From a checkpoint of a small transformer trained on Wikipedia.
Size: 9 layers, width 128, 2 heads of 64, MLP 512 GELU.
Architecture: rotary positions, tied embeddings.
Training: a variant of SOAP for these matrices, 117M tokens, 3556 steps.
Each number is 50 + 10 x the weight over its row's rms, rounded and kept within 0 to 99. Layers, rows and columns count from 0. The size before them is the row's rms in percent of the matrix's.

# layer 3 attention output, 128x128, rms 0.0641, rows 0-25, columns 0-127
104:54 42 40 69 47 48 65 43 57 29 46 55 40 58 33 58 48 35 47 55 58 42 47 61 53 60 59 71 49 65 42 64 40 47 48 39 71 45 54 77 71 85 64 67 33 34 48 47 45 48 41 62 55 64 57 59 55 39 59 52 61 49 47 70 51 47 52 52 48 56 47 60 55 47 57 52 55 63 45 47 53 39 50 40 49 58 55 58 60 51 47 41 69 38 40 55 62 47 34 64 59 56 33 44 58 51 51 47 51 47 51 50 59 47 56 47 57 47 56 49 36 45 34 59 56 52 47 61
095:32 60 57 55 44 50 52 48 60 57 54 45 55 60 35 41 48 51 43 29 40 49 73 41 44 54 27 72 50 52 40 41 49 51 45 60 51 36 48 52 50 60 66 59 51 50 33 46 52 51 43 57 26 41 53 29 44 63 53 28 62 59 57 58 51 48 55 50 40 34 52 49 47 43 50 36 49 45 51 48 43 47 46 61 48 42 50 50 51 46 42 66 49 48 48 43 69 45 48 57 66 62 60 71 52 43 44 58 55 76 39 45 43 28 39 50 35 45 49 44 47 33 39 63 56 28 53 59
106:56 57 45 42 45 54 58 59 64 45 47 69 37 48 47 53 66 48 44 41 33 56 58 47 56 39 41 34 35 47 49 66 68 61 50 57 60 37 54 44 45 60 55 29 40 33 66 49 53 48 20 46 41 45 57 58 55 55 34 43 36 47 62 59 51 48 48 58 45 56 43 60 53 51 43 33 78 45 62 45 55 49 44 70 46 58 42 51 68 48 52 55 51 48 46 40 40 52 62 50 38 45 44 63 25 53 60 50 46 36 45 63 41 50 39 54 28 49 52 49 49 55 40 35 48 71 53 50
100:58 56 56 59 52 47 48 39 53 58 23 46 51 28 57 68 21 61 65 45 32 45 56 42 45 53 60 55 60 37 70 53 46 66 50 63 77 41 48 56 53 41 71 54 47 53 55 50 49 54 51 39 38 44 32 78 42 53 67 44 85 45 50 43 55 59 50 44 46 48 46 55 53 43 49 42 49 55 50 42 59 54 48 55 60 35 46 55 45 44 49 57 41 47 40 47 49 50 49 52 47 64 53 45 51 50 63 40 57 57 43 42 51 41 56 35 57 62 57 48 57 56 64 47 63 65 48 55
096:57 58 77 42 44 47 36 36 48 67 48 67 64 57 31 57 67 48 33 60 53 63 53 59 38 46 45 55 49 36 47 60 54 43 19 67 55 49 39 55 52 48 46 50 50 48 44 20 55 68 45 42 55 49 61 66 49 43 34 58 53 41 42 51 66 41 48 43 55 49 52 46 54 49 60 41 61 44 40 44 50 49 36 64 46 43 42 47 47 55 53 47 44 32 58 26 62 38 53 59 47 61 52 64 55 63 45 50 50 32 54 59 39 53 54 58 55 40 50 55 68 60 49 45 37 42 53 47
107:44 64 49 50 64 54 47 39 36 52 58 55 28 32 67 38 44 33 44 66 62 48 50 41 72 63 59 59 58 33 50 55 57 47 49 39 44 61 51 39 42 49 64 49 56 45 49 37 36 52 66 44 58 41 75 52 49 38 29 57 40 39 37 57 49 51 65 53 43 51 69 41 50 40 61 56 49 44 66 54 43 53 38 76 43 47 55 52 40 47 48 31 43 45 55 56 53 48 61 48 47 56 71 45 57 54 61 48 46 61 47 60 47 50 44 43 64 72 60 60 56 36 46 54 51 60 51 59
102:54 52 49 60 34 55 44 47 50 67 60 49 54 36 58 42 56 51 42 48 57 38 75 52 68 50 53 58 45 55 43 54 52 60 51 53 40 52 37 63 35 51 37 49 61 56 48 55 66 56 56 39 69 54 70 65 43 54 45 42 52 36 74 71 61 49 56 55 33 58 43 54 50 77 46 35 51 37 62 42 45 51 40 45 46 50 34 38 63 32 45 55 41 56 46 52 43 31 49 57 40 45 45 51 41 42 44 52 60 50 26 53 45 55 60 42 34 58 37 41 61 46 33 48 38 57 47 56
100:44 68 63 41 45 51 35 41 66 61 55 52 61 56 56 51 42 63 48 46 57 59 42 48 50 68 63 23 67 58 50 57 46 33 56 52 53 40 49 53 44 69 52 60 58 62 49 53 63 62 66 49 46 58 50 24 46 45 34 59 55 41 43 41 50 66 58 45 53 47 29 56 51 63 49 61 50 54 60 53 61 59 25 44 68 53 40 52 49 40 51 59 56 43 42 61 45 42 50 44 46 67 47 47 53 50 34 48 48 51 58 62 45 61 35 49 35 43 55 30 52 56 72 58 53 40 52 36
095:40 49 38 42 53 34 49 44 33 61 60 56 55 40 41 65 62 52 37 40 44 50 50 52 49 61 52 27 40 50 44 34 39 55 62 47 41 51 28 69 61 18 58 41 28 57 40 47 50 56 40 66 53 58 54 31 51 36 50 51 45 36 51 56 37 61 43 49 70 41 55 47 46 40 40 50 54 47 56 57 43 48 62 39 32 40 46 54 51 37 65 38 26 55 55 35 38 49 48 43 54 49 49 52 62 54 54 41 40 32 37 60 54 45 48 54 47 50 51 44 54 46 50 26 41 53 44 49
098:34 53 36 59 53 52 38 53 37 47 64 49 38 55 40 55 32 52 46 44 47 34 55 62 54 54 18 34 63 41 36 52 44 38 43 71 53 58 54 56 55 40 44 35 50 56 45 47 33 42 48 58 58 42 34 50 55 73 50 60 63 55 42 42 60 45 50 36 42 44 57 51 50 43 28 55 44 52 55 54 60 67 56 60 50 53 37 44 37 82 46 35 38 52 36 67 60 65 44 60 59 50 48 48 48 61 46 50 50 45 51 37 41 47 31 51 52 44 54 49 60 37 41 43 55 46 37 56
110:52 36 54 53 49 48 61 38 43 70 56 49 49 65 61 46 54 58 39 58 48 65 37 35 48 32 44 18 51 55 28 66 46 40 49 50 60 42 52 34 41 41 40 53 47 50 55 35 41 58 59 56 46 57 49 62 49 59 65 53 48 44 37 62 58 56 40 47 57 56 30 59 61 44 58 41 50 40 45 40 37 67 59 53 37 52 43 61 47 45 47 47 53 48 47 44 47 53 49 56 45 33 61 57 46 69 47 55 44 59 73 51 61 49 29 57 37 52 33 41 36 48 62 40 76 51 55 42
106:33 46 57 61 57 55 44 68 42 44 26 75 48 57 35 52 70 42 46 56 28 65 39 51 63 47 32 37 56 67 48 43 51 46 35 43 61 49 65 51 46 55 52 75 55 57 42 51 41 40 52 50 66 59 30 53 45 56 43 50 46 51 55 37 54 55 55 50 50 53 48 73 50 47 52 32 50 62 46 43 40 51 58 50 55 33 64 67 65 39 58 54 58 38 44 54 49 47 55 64 46 55 45 59 57 51 57 55 40 45 60 71 53 68 58 50 46 47 47 41 60 55 56 59 57 56 66 48
098:59 60 63 72 45 54 36 41 52 45 44 51 49 76 62 43 45 30 44 49 46 65 51 31 51 43 45 47 57 56 54 47 50 45 59 41 66 51 39 50 52 52 60 48 55 59 53 49 35 40 41 41 56 50 62 38 55 59 66 55 33 58 52 59 59 47 54 48 58 65 48 46 57 43 61 53 49 52 37 26 42 49 48 52 46 59 39 37 49 40 46 43 42 43 44 30 49 41 64 42 62 50 75 64 33 56 46 62 38 55 50 68 38 53 70 40 39 63 43 55 26 46 47 38 51 43 66 61
110:53 51 40 53 60 43 46 49 73 39 49 47 55 48 50 20 49 52 29 43 62 38 49 64 46 32 42 40 47 53 33 43 54 56 56 54 42 38 61 54 53 48 68 54 35 42 74 37 52 21 48 62 43 47 43 56 44 59 50 55 53 64 55 40 23 54 42 51 49 49 59 68 60 44 44 43 73 44 67 50 66 57 45 33 40 31 66 44 52 61 43 40 60 49 44 59 56 55 45 55 50 46 49 59 36 51 43 47 51 49 44 48 38 59 41 65 56 56 58 57 41 52 57 52 60 48 56 47
099:55 66 51 58 45 52 54 28 48 32 58 47 58 26 54 57 46 54 57 52 70 53 42 40 48 66 37 49 52 44 62 50 65 42 47 24 52 44 66 65 51 64 60 58 55 36 50 43 50 51 57 50 40 73 37 52 39 51 58 52 37 61 61 44 64 52 61 44 49 44 73 51 48 44 67 55 52 62 57 38 55 51 34 52 49 41 39 39 62 63 56 50 65 43 40 51 51 45 61 71 50 41 66 53 36 46 51 50 36 35 61 58 55 50 51 44 57 50 43 59 36 44 38 43 71 55 52 43
109:50 45 68 37 35 23 39 44 45 50 59 63 46 45 38 35 44 62 57 48 67 58 60 41 65 49 48 43 55 51 49 33 35 51 40 53 58 47 58 51 35 43 57 38 40 58 56 53 54 43 47 58 41 66 61 46 43 45 72 28 53 63 57 54 36 43 35 52 37 50 40 72 58 48 44 52 55 34 47 45 62 56 69 51 44 50 66 55 44 53 44 55 50 67 43 47 57 45 44 63 65 32 54 44 46 44 67 59 52 58 50 42 59 41 42 54 44 69 62 47 46 31 49 50 55 62 43 31
108:59 47 43 56 42 57 70 50 56 32 52 59 48 55 27 51 44 65 59 53 54 40 58 65 34 47 41 61 54 58 50 63 52 57 40 47 19 41 59 57 50 61 55 51 26 57 56 53 56 44 56 44 59 30 56 63 42 57 68 41 54 56 25 46 59 49 48 42 58 54 31 61 67 53 53 41 68 51 57 40 55 46 59 49 47 23 47 52 53 58 43 59 59 62 36 52 50 47 49 65 47 28 55 46 35 48 50 50 57 75 52 48 52 52 41 36 43 59 54 52 50 47 60 42 54 43 57 47
102:55 58 53 42 55 55 46 50 50 57 23 39 61 49 50 36 44 43 45 73 53 29 45 53 53 48 50 50 53 61 43 44 56 41 37 34 46 59 51 67 70 41 58 70 42 62 42 45 52 71 49 49 61 65 49 49 56 55 55 47 56 58 44 57 44 48 55 40 32 46 46 49 43 47 27 49 60 46 50 49 42 42 47 53 39 49 68 43 50 62 59 56 71 55 61 72 45 46 40 60 48 46 44 38 51 56 46 55 58 40 38 45 55 48 47 57 46 63 63 73 43 52 35 45 75 73 60 64
108:52 53 41 60 69 59 63 60 41 60 40 41 53 38 48 53 37 44 29 37 52 41 51 36 39 33 60 55 47 36 42 54 51 59 48 48 49 52 46 55 66 67 47 58 58 49 42 46 37 47 50 42 45 68 46 51 54 61 21 52 58 44 52 47 38 50 59 44 47 38 56 51 56 49 52 52 56 37 46 42 58 35 57 18 31 66 68 78 63 45 61 56 44 45 40 53 53 49 45 47 49 69 43 48 53 39 62 48 56 40 55 49 76 48 45 63 43 43 34 56 51 65 55 49 52 51 39 56
096:53 48 54 56 60 46 47 55 38 30 42 46 48 52 78 50 50 51 41 57 55 43 59 23 26 66 33 70 42 43 50 50 65 37 81 54 43 51 38 52 59 46 38 35 52 51 40 42 38 49 60 54 62 49 45 52 46 45 36 63 40 37 56 44 48 45 58 50 60 41 58 36 58 37 57 59 51 57 59 40 45 65 53 45 35 56 48 43 48 44 52 33 58 39 50 56 53 39 50 61 47 43 48 47 53 53 50 51 39 40 39 47 66 69 58 52 62 34 49 40 48 66 48 41 32 50 48 37
099:85 62 53 72 54 47 65 70 40 54 39 58 48 58 54 45 37 46 61 45 26 54 54 52 60 61 47 56 34 64 53 30 45 40 41 59 40 61 44 34 63 52 52 47 61 47 70 38 45 53 40 46 69 45 37 39 46 40 59 43 54 57 56 64 66 70 43 48 53 39 46 60 60 44 50 54 48 38 51 46 45 57 60 34 55 47 47 52 58 56 53 71 53 32 51 57 55 44 38 56 52 47 49 44 58 44 59 48 30 36 44 45 47 45 36 50 45 48 50 55 45 63 58 49 50 48 70 56
098:63 53 56 55 65 61 59 61 48 62 41 44 38 53 40 40 55 39 29 60 42 48 45 49 37 55 64 41 61 54 47 20 55 46 71 46 35 36 53 51 38 39 34 60 57 52 34 55 50 55 39 58 49 34 48 48 31 63 43 43 61 60 45 49 48 67 68 61 39 66 36 48 47 69 37 59 48 47 34 48 46 52 41 54 53 52 52 41 41 51 57 38 51 54 46 68 36 67 67 58 34 55 45 55 53 61 39 39 59 43 55 60 60 33 45 46 50 54 44 59 47 53 46 64 47 53 43 59
104:59 58 49 53 36 39 43 27 56 34 46 30 27 36 61 61 57 49 45 51 37 51 48 48 66 30 55 54 43 51 50 45 50 43 54 69 63 48 34 66 61 51 59 65 47 52 56 67 42 52 48 31 34 57 50 41 40 55 67 64 45 57 51 53 39 37 44 51 30 50 35 59 39 51 39 58 50 49 46 59 52 53 52 39 45 70 65 49 31 43 59 40 57 52 53 43 59 44 33 41 54 40 40 53 64 37 63 60 38 51 49 33 63 46 32 48 48 48 49 41 52 66 47 58 57 48 51 47
108:50 50 46 62 70 33 40 42 61 49 34 55 37 63 57 45 58 15 58 32 41 43 51 58 43 46 42 44 42 50 32 60 71 52 41 56 48 57 76 54 54 46 42 35 50 41 45 46 37 40 54 57 54 54 46 50 54 41 63 45 62 53 51 33 46 51 51 48 52 47 45 49 45 65 56 48 59 56 29 63 41 38 39 41 65 50 61 58 45 51 55 54 56 42 34 36 58 57 42 48 45 49 42 58 70 51 30 46 43 49 53 53 47 46 51 63 44 55 38 62 74 36 58 63 52 39 60 56
113:58 63 45 43 57 47 54 62 52 31 35 39 44 37 56 59 57 36 65 44 40 53 41 52 45 39 53 46 45 62 50 48 37 28 33 58 54 40 63 62 32 45 52 51 45 51 42 48 42 35 36 39 51 57 35 45 59 53 59 68 62 63 33 54 42 48 47 65 42 45 51 48 54 50 36 43 63 76 51 40 68 59 63 46 62 42 47 28 50 53 46 39 63 62 51 50 55 61 33 56 51 36 41 54 51 47 60 54 57 52 56 63 34 46 52 41 57 55 29 42 54 50 51 57 70 51 70 42
115:38 50 30 61 43 32 50 48 47 64 39 39 28 44 23 64 46 50 73 51 26 50 45 58 48 38 44 45 44 59 49 46 36 42 67 44 48 49 37 62 66 58 57 58 47 41 55 47 56 38 54 43 58 53 46 47 35 44 52 71 33 47 43 43 35 54 59 56 47 42 54 59 52 61 43 52 53 38 62 39 61 48 67 59 43 57 62 65 54 63 65 55 42 60 54 35 44 45 34 49 39 54 37 52 46 39 43 63 61 35 53 44 44 46 52 50 49 37 44 55 53 52 43 45 35 50 62 70